Weights of a small transformer language model: untied embeddings.
Each number is 50 + 12 x the weight over its row's rms, rounded and kept within 0 to 99. Layers, rows and columns count from 0. The size before them is the row's rms in percent of the matrix's.

# layer 5 MLP gate, 192x64, rms 0.238, rows 141-191, columns 32-63
096:44 32 47 46 19 55 61 69 35 33 58 52 57 57 36 54 50 82 51 60 45 57 57 54 30 56 23 39 59 26 53 53
101:46 42 48 47 33 52 72 56 50 38 53 48 57 39 49 56 59 50 39 73 41 74 53 51 49 80 27 39 32 45 26 54
109:47 41 31 48 50 57 48 68 65 62 50 38 48 44 49 69 24 42 60 61 21 63 41 54 49 56 39 64 44 34 43 52
108:46 32 67 50 46 44 42 41 40 40 54 27 49 62 46 53 63 55 66 41 35 63 34 55 42 59 66 41 43 65 68 41
105:44 55 68 52 13 54 46 55 52 53 70 59 51 52 64 50 58 66 51 40 33 68 59 59 44 61 53 68 74 53 51 52
112:27 65 74 63 69 72 64 49 57 49 53 68 52 42 61 55 41 63 59 62 46 63 58 64 45 39 39 63 40 60 53 67
107:65 41 43 65 48 38 58 70 50 60 42 16 37 57 32 51 41 56 46 74 42 46 16 46 45 48 60 46 48 43 47 51
081:32 43 60 55 59 43 63 60 45 48 40 53 61 37 69 46 55 65 72 41 51 49 58 52 28 52 49 42 56 42 41 54
095:48 37 62 47 36 46 39 64 66 57 62 38 39 52 48 52 51 68 60 53 39 50 34 55 61 48 17 62 65 32 51 40
091:45 37 45 66 56 49 43 51 49 39 34 21 23 52 42 38 40 54 44 42 65 54 46 53 52 63 53 56 51 38 66 55
102:66 43 37 66 42 47 41 59 65 44 54 27 52 61 55 48 30 48 36 60 32 55 41 43 54 58 52 52 60 35 39 66
107:47 54 59 65 45 67 53 52 50 50 52 51 44 50 67 58 72 53 57 44 52 71 61 59 33 39 56 57 38 42 53 61
102:54 53 50 58 48 60 50 64 45 57 49 29 49 37 58 52 47 51 63 38 57 45 69 55 49 56 50 30 64 58 66 56
115:51 65 60 61 28 41 50 80 41 53 47 34 64 40 66 56 39 61 60 45 37 39 86 56 46 70 55 33 47 46 69 39
107:60 31 64 58 68 59 45 63 61 35 50 53 47 61 65 52 63 58 48 51 51 72 49 46 64 74 35 64 49 53 37 43
104:59 56 52 55 36 58 50 61 44 52 74 56 47 36 47 38 36 62 53 36 61 51 51 43 43 44 44 40 26 44 46 63
100:69 61 53 56 62 49 39 82 40 49 59 46 38 52 52 32 58 37 32 49 50 74 58 70 52 57 41 45 41 63 32 57
100:44 44 53 47 41 48 51 52 56 62 43 49 59 32 58 35 51 80 29 52 38 37 23 56 52 60 47 58 52 38 51 61
096:59 41 48 67 42 55 56 50 54 55 61 57 36 51 66 32 68 47 75 55 61 45 41 31 44 50 51 57 26 39 47 49
111:56 56 30 56 36 49 54 46 48 62 66 65 68 38 20 70 32 67 43 49 35 52 68 37 42 34 56 36 60 39 40 25
104:44 39 51 55 39 57 39 53 71 53 48 44 55 50 64 72 26 42 44 62 49 60 54 62 49 40 47 45 44 61 45 54
106:59 63 34 49 49 49 43 68 52 43 57 26 52 56 41 37 53 58 49 54 44 66 58 24 51 58 43 18 58 48 46 72
103:57 34 60 59 36 46 54 67 60 60 58 39 61 56 47 24 35 52 44 49 48 51 46 44 55 54 52 46 58 59 65 44
103:51 41 57 59 39 32 27 55 60 28 26 38 56 28 70 39 72 56 35 48 52 53 47 77 36 55 57 55 56 49 40 52
094:34 41 40 60 44 38 51 45 51 65 63 41 65 56 51 30 27 52 54 43 39 57 43 50 29 38 78 44 40 31 58 48
110:54 56 64 65 23 56 56 43 52 60 46 48 65 49 43 46 37 57 44 43 67 53 42 57 39 53 39 31 67 62 65 70
102:49 40 67 42 89 55 39 44 35 39 39 54 57 51 49 33 51 65 37 39 36 43 72 51 64 35 56 59 45 46 43 50
097:33 55 40 59 61 53 53 42 69 53 50 56 49 47 61 58 42 59 53 40 48 50 63 57 25 39 68 63 73 55 39 41
093:65 52 25 53 46 58 47 25 47 46 55 35 55 52 37 42 46 45 20 42 72 44 57 44 68 52 49 68 43 51 48 22
090:47 34 78 45 52 39 27 36 32 45 49 58 54 43 36 48 59 43 61 51 40 52 45 43 58 35 40 77 49 56 33 59
110:38 64 36 61 42 50 55 54 26 49 50 44 44 65 33 56 47 61 51 59 56 63 74 57 48 64 45 44 71 40 54 59
099:49 52 27 37 55 39 48 41 50 26 34 41 45 46 54 68 46 61 55 45 54 33 35 45 47 53 67 62 44 24 38 52
098:35 53 57 24 58 63 68 50 50 56 46 35 45 53 42 52 36 67 26 41 66 43 79 45 55 69 61 70 48 58 45 68
098:37 52 47 62 42 19 34 66 34 41 44 54 60 47 34 32 44 63 29 63 49 68 68 56 40 67 60 51 47 48 39 67
095:60 46 56 55 57 41 44 46 47 47 33 47 31 48 57 41 36 52 34 44 39 52 51 38 45 47 31 51 54 39 63 37
087:61 66 41 77 47 65 60 67 43 54 26 45 52 43 56 45 34 56 48 35 56 76 50 53 50 41 51 33 47 30 59 52
091:44 75 45 42 41 34 61 47 52 27 61 49 46 47 56 54 39 51 63 53 51 47 73 49 44 65 36 52 58 40 61 62
093:42 32 59 60 39 58 50 49 45 48 67 47 42 33 77 59 23 55 41 44 45 52 48 72 64 50 40 66 68 43 44 38
102:51 35 45 55 71 61 49 53 42 59 73 67 42 66 32 18 35 51 54 52 68 56 31 44 71 36 52 58 61 54 58 42
106:69 62 75 46 47 52 40 69 28 66 56 62 47 55 45 42 29 52 47 56 28 55 58 50 62 39 56 61 70 60 57 51
092:62 38 50 64 40 54 60 52 51 67 47 51 49 48 58 59 58 53 44 63 50 43 63 36 52 43 59 62 56 39 28 49
099:64 42 51 41 66 49 50 62 35 55 53 50 51 52 37 19 38 73 33 43 55 61 38 48 54 40 71 66 59 59 38 72
098:38 26 52 54 62 70 42 62 64 45 48 51 70 54 52 52 51 48 47 64 63 46 61 93 32 65 45 57 47 62 53 70
110:43 31 62 33 59 64 25 58 43 51 32 50 57 49 43 56 57 72 57 45 41 78 46 51 46 70 45 68 47 75 43 45
101:72 71 52 53 55 37 53 56 29 60 57 78 39 51 34 30 56 50 60 41 23 57 75 46 32 50 37 37 50 41 43 37
107:44 61 62 62 59 53 42 26 59 42 61 58 35 65 41 39 56 53 31 55 37 64 25 44 38 39 63 42 50 32 36 46
096:51 60 40 70 35 60 40 39 28 39 46 62 50 56 42 38 34 57 44 46 16 39 65 46 55 53 43 29 52 56 64 48
097:52 64 39 43 41 69 59 56 51 48 56 39 44 53 39 41 58 75 34 73 33 44 61 30 53 23 27 55 40 59 51 47
097:39 41 61 60 32 46 59 50 41 62 59 58 41 36 42 49 40 47 62 51 45 48 51 22 64 78 67 57 63 70 44 29
098:32 50 31 51 44 59 44 33 61 68 52 50 47 60 75 55 48 69 42 36 64 67 49 50 33 41 52 25 71 67 57 53
100:57 43 42 69 43 82 59 39 48 39 56 55 61 38 42 45 57 51 35 61 57 59 57 52 53 63 55 48 52 33 74 64
# layer 5 MLP up, 192x64, rms 0.249, rows 141-191, columns 32-63
081:47 62 39 62 28 74 27 42 45 40 40 44 42 61 59 44 30 54 56 52 48 50 47 52 49 41 28 48 44 44 39 61
097:37 54 43 37 46 43 51 32 44 18 59 38 50 67 67 39 51 57 26 58 45 52 38 35 53 55 37 46 40 47 34 55
110:36 51 40 39 47 47 67 76 62 32 29 48 58 33 34 64 45 67 56 54 46 40 57 58 54 71 35 45 45 65 22 63
092:44 44 71 52 56 49 40 49 47 57 40 40 55 49 47 64 51 48 56 67 42 40 75 59 45 58 77 39 56 56 46 47
102:42 61 53 47 39 44 66 36 41 52 61 54 58 51 50 56 47 63 46 44 43 24 55 38 37 50 48 47 39 39 23 45
108:47 76 51 65 48 44 38 71 65 43 47 51 45 33 59 27 37 45 69 63 40 50 56 55 36 38 52 43 54 55 59 49
102:44 55 49 47 45 46 74 64 47 77 44 46 45 58 52 38 59 56 50 72 68 38 62 34 46 54 44 37 24 44 47 64
088:55 49 49 61 35 38 38 62 60 49 43 53 48 42 42 57 69 44 50 48 54 37 37 36 31 58 45 55 29 39 30 32
096:56 62 51 43 46 41 45 44 46 43 59 51 60 60 44 53 51 33 67 75 25 54 52 54 22 39 66 57 35 56 51 42
093:52 53 57 55 34 74 51 62 43 28 57 62 61 59 52 59 35 52 50 51 24 31 61 51 53 32 64 65 41 46 60 48
103:50 55 62 56 47 26 36 55 22 65 52 37 75 46 45 37 59 64 71 52 51 52 45 56 55 42 76 48 55 69 41 60
099:49 58 35 52 54 43 47 66 55 46 56 36 46 29 19 50 27 48 54 46 43 40 38 71 51 59 41 42 52 46 60 46
100:51 67 44 57 39 26 61 54 51 65 58 50 40 40 58 43 53 58 53 68 67 72 52 28 73 46 34 36 51 36 78 64
098:31 41 38 67 51 58 39 53 40 79 51 65 71 34 64 47 62 30 38 40 48 53 48 48 48 57 51 21 56 70 37 47
100:50 59 27 56 56 31 47 45 39 50 55 59 52 48 61 74 37 45 37 70 44 42 60 65 40 54 45 40 50 46 38 48
102:40 47 83 52 63 69 51 68 52 59 44 49 45 31 33 51 60 49 74 32 75 49 62 52 37 38 58 38 57 64 39 45
108:59 36 62 59 54 50 58 62 44 46 37 41 55 36 37 54 75 68 52 48 46 46 53 50 48 27 42 43 60 34 46 43
096:60 38 74 56 58 71 38 66 55 65 58 50 63 74 52 53 43 58 66 38 34 33 46 47 59 35 50 48 34 61 72 54
102:45 53 56 56 38 62 38 32 39 42 60 70 42 31 29 29 67 74 42 60 56 37 57 61 40 57 42 49 54 64 41 56
108:66 52 49 52 34 59 60 57 61 59 46 65 18 42 48 53 18 28 45 40 32 52 52 39 63 51 50 54 41 40 54 29
107:55 49 54 59 24 61 54 39 51 72 53 55 44 48 89 49 54 49 56 29 36 59 58 57 73 43 47 59 57 68 62 49
119:60 57 59 66 50 64 42 41 16 63 29 61 61 50 37 36 48 63 51 24 66 54 34 48 49 44 57 42 63 52 52 45
103:55 49 48 41 68 35 52 63 55 37 50 68 52 55 34 56 44 81 70 57 36 58 58 55 18 44 53 50 65 45 58 44
100:46 53 44 56 38 48 68 40 42 43 50 42 44 67 53 50 35 69 40 41 60 51 53 60 48 23 46 62 50 48 62 51
090:62 61 01 52 54 76 50 40 47 41 48 53 53 45 53 37 67 49 70 60 44 57 62 40 40 55 47 32 50 35 39 38
098:38 65 74 44 71 46 52 55 58 67 64 55 69 40 39 28 60 55 55 59 49 69 43 33 60 45 46 44 52 37 64 71
097:29 58 49 48 59 53 66 59 68 60 60 41 27 82 58 53 62 48 58 42 51 55 45 32 48 70 48 58 33 42 52 56
099:58 29 50 75 28 22 29 62 38 52 64 37 64 57 61 47 45 45 48 46 20 49 56 39 56 57 54 58 51 55 37 45
102:69 44 67 59 57 40 57 60 44 42 50 33 46 56 59 49 60 32 46 46 48 40 50 65 53 37 62 30 54 33 52 55
099:50 44 53 57 77 61 52 60 29 49 46 52 41 54 70 52 47 56 62 39 41 76 35 59 45 61 52 45 57 52 52 55
095:33 45 54 59 20 72 44 40 48 58 63 48 48 38 52 53 48 52 53 63 44 22 37 59 48 50 60 56 44 38 59 38
083:41 77 45 53 34 80 55 49 48 52 64 59 64 85 45 39 21 55 45 38 52 63 44 53 42 32 45 52 43 41 45 50
102:66 61 50 42 34 45 49 47 28 62 33 49 45 48 60 62 50 31 36 54 62 71 39 63 45 26 67 50 62 40 41 33
097:70 17 53 44 66 55 47 50 39 61 47 49 57 64 59 50 41 42 61 58 47 56 27 62 32 46 40 53 63 57 40 45
091:41 59 66 68 60 70 51 56 47 39 56 76 35 27 59 37 67 58 54 60 51 73 49 42 41 40 33 49 48 71 59 60
110:39 52 47 70 33 55 54 47 54 48 60 55 51 46 42 38 59 54 56 50 53 25 30 44 66 65 57 49 56 71 59 47
085:63 57 45 48 54 42 52 83 29 32 61 43 28 78 48 52 35 61 62 53 50 57 63 60 69 44 38 42 42 52 48 47
108:55 67 52 70 38 37 46 39 39 60 72 58 31 48 53 46 54 57 54 50 59 44 19 42 39 49 54 68 40 40 39 52
089:33 55 45 81 35 57 59 70 25 36 59 43 48 39 44 66 46 47 68 30 45 60 41 58 50 41 57 44 42 55 39 35
104:47 58 45 44 65 44 53 60 58 65 56 75 40 53 42 50 47 40 47 63 48 33 54 56 76 46 38 48 46 56 53 60
102:52 59 30 77 39 51 36 64 59 37 55 63 68 66 59 59 44 58 29 67 57 51 69 66 54 42 59 47 58 49 55 76
095:48 74 56 55 22 60 71 66 53 38 64 67 53 51 31 55 50 31 39 53 29 62 55 49 53 62 49 59 49 58 32 44
090:58 52 45 57 41 21 40 58 52 62 65 61 38 47 22 44 48 47 49 37 33 55 55 37 41 61 42 52 45 58 50 25
113:41 51 64 61 77 73 46 56 50 28 46 57 57 46 34 45 59 63 66 34 41 66 59 43 63 66 49 58 56 65 42 39
099:36 49 55 50 51 38 44 38 42 44 51 59 49 39 40 57 44 53 53 70 55 53 57 22 56 68 43 57 56 42 53 95
103:41 63 75 36 61 70 59 32 53 54 47 32 17 43 59 40 41 43 43 39 53 55 44 36 59 49 46 60 46 29 52 52
096:47 29 63 44 56 33 24 57 60 39 23 53 54 46 62 58 31 57 57 44 63 52 75 57 58 40 49 45 85 31 58 56
106:44 57 53 59 53 56 44 39 31 55 50 71 44 70 55 49 46 34 50 40 52 54 60 40 20 63 46 49 69 66 54 41
096:52 57 61 41 44 61 28 55 54 59 48 62 41 62 47 33 60 27 39 36 52 65 38 62 43 57 51 58 30 37 61 55
104:54 60 54 48 71 45 41 58 58 40 46 69 52 51 29 53 59 42 26 53 57 39 39 38 79 47 60 62 43 43 38 53
101:59 57 35 62 57 45 47 71 48 61 46 57 38 45 42 26 46 56 37 66 57 60 54 48 41 51 33 38 60 24 38 33
# layer 5 MLP down (transposed), 192x64, rms 0.132, rows 141-191, columns 32-63
089:41 55 70 56 52 87 53 43 46 45 66 35 57 27 61 61 49 57 64 63 48 39 73 47 69 70 54 48 42 60 47 74
093:63 40 65 41 44 56 57 44 52 33 65 41 41 69 49 26 74 54 68 39 43 35 55 50 61 55 51 44 47 35 60 58
113:61 44 62 43 58 49 48 58 40 55 70 42 72 60 78 61 34 41 62 63 39 55 44 52 42 49 48 47 68 63 73 49
093:56 50 57 43 64 79 65 28 33 64 34 56 48 39 38 61 42 58 54 60 44 56 60 58 46 69 50 51 41 36 51 48
098:35 45 43 58 25 51 50 54 38 58 64 56 41 45 52 52 57 52 37 44 34 39 66 48 55 47 23 34 57 36 38 23
109:52 22 52 23 54 33 54 56 42 52 50 50 44 60 66 48 47 67 56 26 45 47 42 37 55 73 39 62 58 65 34 37
099:53 48 41 45 48 60 49 56 43 55 52 35 65 38 52 58 59 64 49 63 79 23 62 77 51 51 39 57 58 57 68 32
084:50 50 68 27 58 53 40 55 68 53 45 49 50 45 49 69 59 60 38 67 65 45 42 48 64 60 44 52 57 28 56 58
094:63 57 62 73 53 47 50 44 41 55 52 46 41 54 39 34 49 66 37 40 65 47 66 45 67 56 47 22 53 50 49 34
090:72 50 68 64 35 39 37 45 40 40 37 33 40 47 41 57 17 34 53 69 52 61 56 61 57 53 49 70 54 59 60 53
097:41 63 51 48 37 50 49 45 57 31 72 42 35 70 40 49 82 41 18 67 37 51 49 60 62 70 38 46 58 49 53 55
098:65 53 51 44 44 47 54 53 47 28 62 60 46 42 44 67 54 59 35 67 38 59 34 45 59 51 44 42 63 61 38 63
108:42 47 44 50 28 51 52 54 28 56 52 70 41 42 35 25 41 49 64 42 67 62 57 47 48 52 68 28 61 33 64 40
098:37 60 34 66 62 46 39 44 75 71 45 25 61 49 55 43 47 14 43 50 46 57 53 54 46 31 57 46 33 83 53 58
106:40 27 45 34 53 62 35 61 45 70 78 44 73 24 52 79 61 75 53 41 46 56 55 46 62 66 47 41 52 44 45 49
107:54 52 61 71 42 49 61 65 37 27 62 43 30 73 55 43 30 39 43 36 38 63 52 56 57 81 42 38 66 53 48 62
104:47 28 61 74 47 61 50 56 40 23 44 41 48 39 47 39 47 56 58 68 60 56 69 46 46 60 68 33 61 53 51 51
095:56 44 55 42 50 46 39 52 82 43 46 39 48 53 48 64 51 47 62 60 46 48 47 23 71 39 62 77 55 45 25 45
099:72 50 46 51 49 39 56 30 28 64 41 85 50 64 49 50 57 38 47 47 34 66 45 38 24 37 56 40 39 56 45 66
107:59 58 68 74 59 52 27 33 38 45 58 30 62 53 50 32 54 79 50 54 44 64 56 53 63 43 32 48 62 58 72 60
109:48 62 51 49 45 71 58 50 44 56 46 36 56 35 25 59 47 43 25 38 56 52 56 55 56 55 40 66 74 54 44 57
118:71 46 52 21 44 60 27 52 35 70 37 59 36 36 56 66 45 48 69 45 37 48 66 63 66 54 62 55 62 42 52 51
098:57 41 55 32 38 51 37 57 44 70 39 44 59 47 68 75 36 32 48 71 61 58 59 28 36 65 46 53 41 50 64 57
104:62 36 35 36 57 80 50 60 39 40 65 61 54 26 38 60 64 62 61 55 48 65 59 49 45 59 51 62 45 51 54 53
091:44 46 64 68 53 50 68 41 48 50 45 54 59 38 48 31 50 17 44 55 69 41 64 34 46 31 42 61 50 58 68 53
099:50 73 59 51 72 48 40 39 58 23 63 38 60 62 67 47 44 61 48 45 49 49 34 61 41 40 33 50 65 52 65 47
094:52 58 50 48 41 52 39 49 46 55 71 41 43 61 56 92 56 33 42 46 58 50 46 37 51 50 29 25 41 39 61 33
095:62 58 28 25 27 27 45 53 43 42 47 52 62 35 70 33 37 58 38 52 49 63 31 50 44 42 37 70 48 40 49 31
099:41 57 55 63 46 54 48 36 49 52 49 30 54 60 54 47 59 50 52 31 43 50 60 56 56 45 23 72 37 68 40 50
095:66 37 53 47 52 46 37 49 49 64 61 24 44 39 60 35 55 59 34 57 57 35 37 56 36 52 58 65 58 58 60 34
099:71 32 52 37 53 50 52 73 50 50 56 45 76 28 51 55 47 63 63 54 56 45 32 55 48 60 43 66 41 42 73 77
093:60 44 54 45 74 46 56 36 59 50 19 23 44 47 32 32 77 40 47 63 50 62 49 43 40 54 49 61 44 64 51 56
103:25 56 49 41 61 58 35 41 58 47 54 37 54 64 65 62 57 77 41 41 66 27 65 44 52 47 35 69 41 37 45 46
100:55 36 57 45 48 50 34 64 30 62 52 34 42 54 47 42 42 65 30 36 32 45 36 29 50 63 34 33 48 30 40 46
091:35 57 46 52 47 43 45 51 32 61 60 58 55 63 42 52 52 23 59 57 65 32 52 47 55 62 48 54 50 69 65 24
102:45 69 37 39 33 58 22 59 60 63 56 35 35 52 59 48 27 51 40 38 52 62 56 44 39 55 57 66 52 64 53 54
095:50 57 56 46 36 60 56 61 49 63 49 59 47 33 34 45 31 43 41 56 37 49 39 42 54 53 44 53 45 49 72 63
096:51 43 53 37 65 47 40 49 71 60 30 61 41 65 54 39 53 36 49 57 45 39 48 50 70 55 35 36 29 58 53 62
101:43 55 52 68 28 66 39 40 53 38 44 31 50 40 35 41 48 58 51 63 43 56 47 50 46 58 53 54 41 47 56 46
102:48 65 33 41 56 38 35 59 40 61 62 50 62 47 54 54 59 53 71 45 42 57 60 26 58 28 54 63 40 58 57 48
102:40 45 28 36 49 35 37 22 55 41 48 42 50 33 44 50 54 40 55 52 75 58 50 52 44 55 33 41 62 57 49 66
090:41 63 70 49 50 46 57 59 32 39 47 51 51 61 68 53 40 39 58 65 28 40 31 35 48 51 27 73 41 59 74 31
099:49 51 57 57 36 54 43 47 29 60 52 48 56 45 55 29 47 47 47 49 54 76 53 34 51 67 57 35 37 51 53 37
108:45 65 50 48 61 48 52 41 51 56 36 24 48 54 26 41 54 52 38 51 54 40 56 40 61 40 31 29 48 72 48 60
100:69 47 47 46 68 59 30 41 58 48 53 41 59 76 62 59 71 49 29 45 34 52 46 55 29 32 52 56 71 45 36 27
100:60 58 54 57 68 27 48 34 54 53 40 54 57 37 46 69 48 46 37 57 29 69 26 33 60 43 42 39 67 40 42 70
095:40 53 51 52 63 51 48 68 64 41 63 64 50 37 66 53 58 43 58 53 74 53 51 37 52 42 66 53 55 48 15 42
106:50 62 59 58 47 66 43 54 44 24 43 23 42 53 53 67 41 60 51 52 38 73 51 30 48 60 52 55 49 53 50 60
096:45 29 42 37 37 70 39 53 42 46 67 54 72 48 71 53 37 63 46 55 54 37 48 54 53 57 35 46 46 43 51 54
102:63 55 54 52 36 33 23 55 49 43 59 44 50 59 60 27 58 48 65 59 30 37 51 45 53 49 49 67 49 55 58 69
109:44 65 44 57 40 38 51 75 34 46 39 44 40 45 43 28 50 36 59 52 33 54 40 52 60 47 51 52 63 52 70 37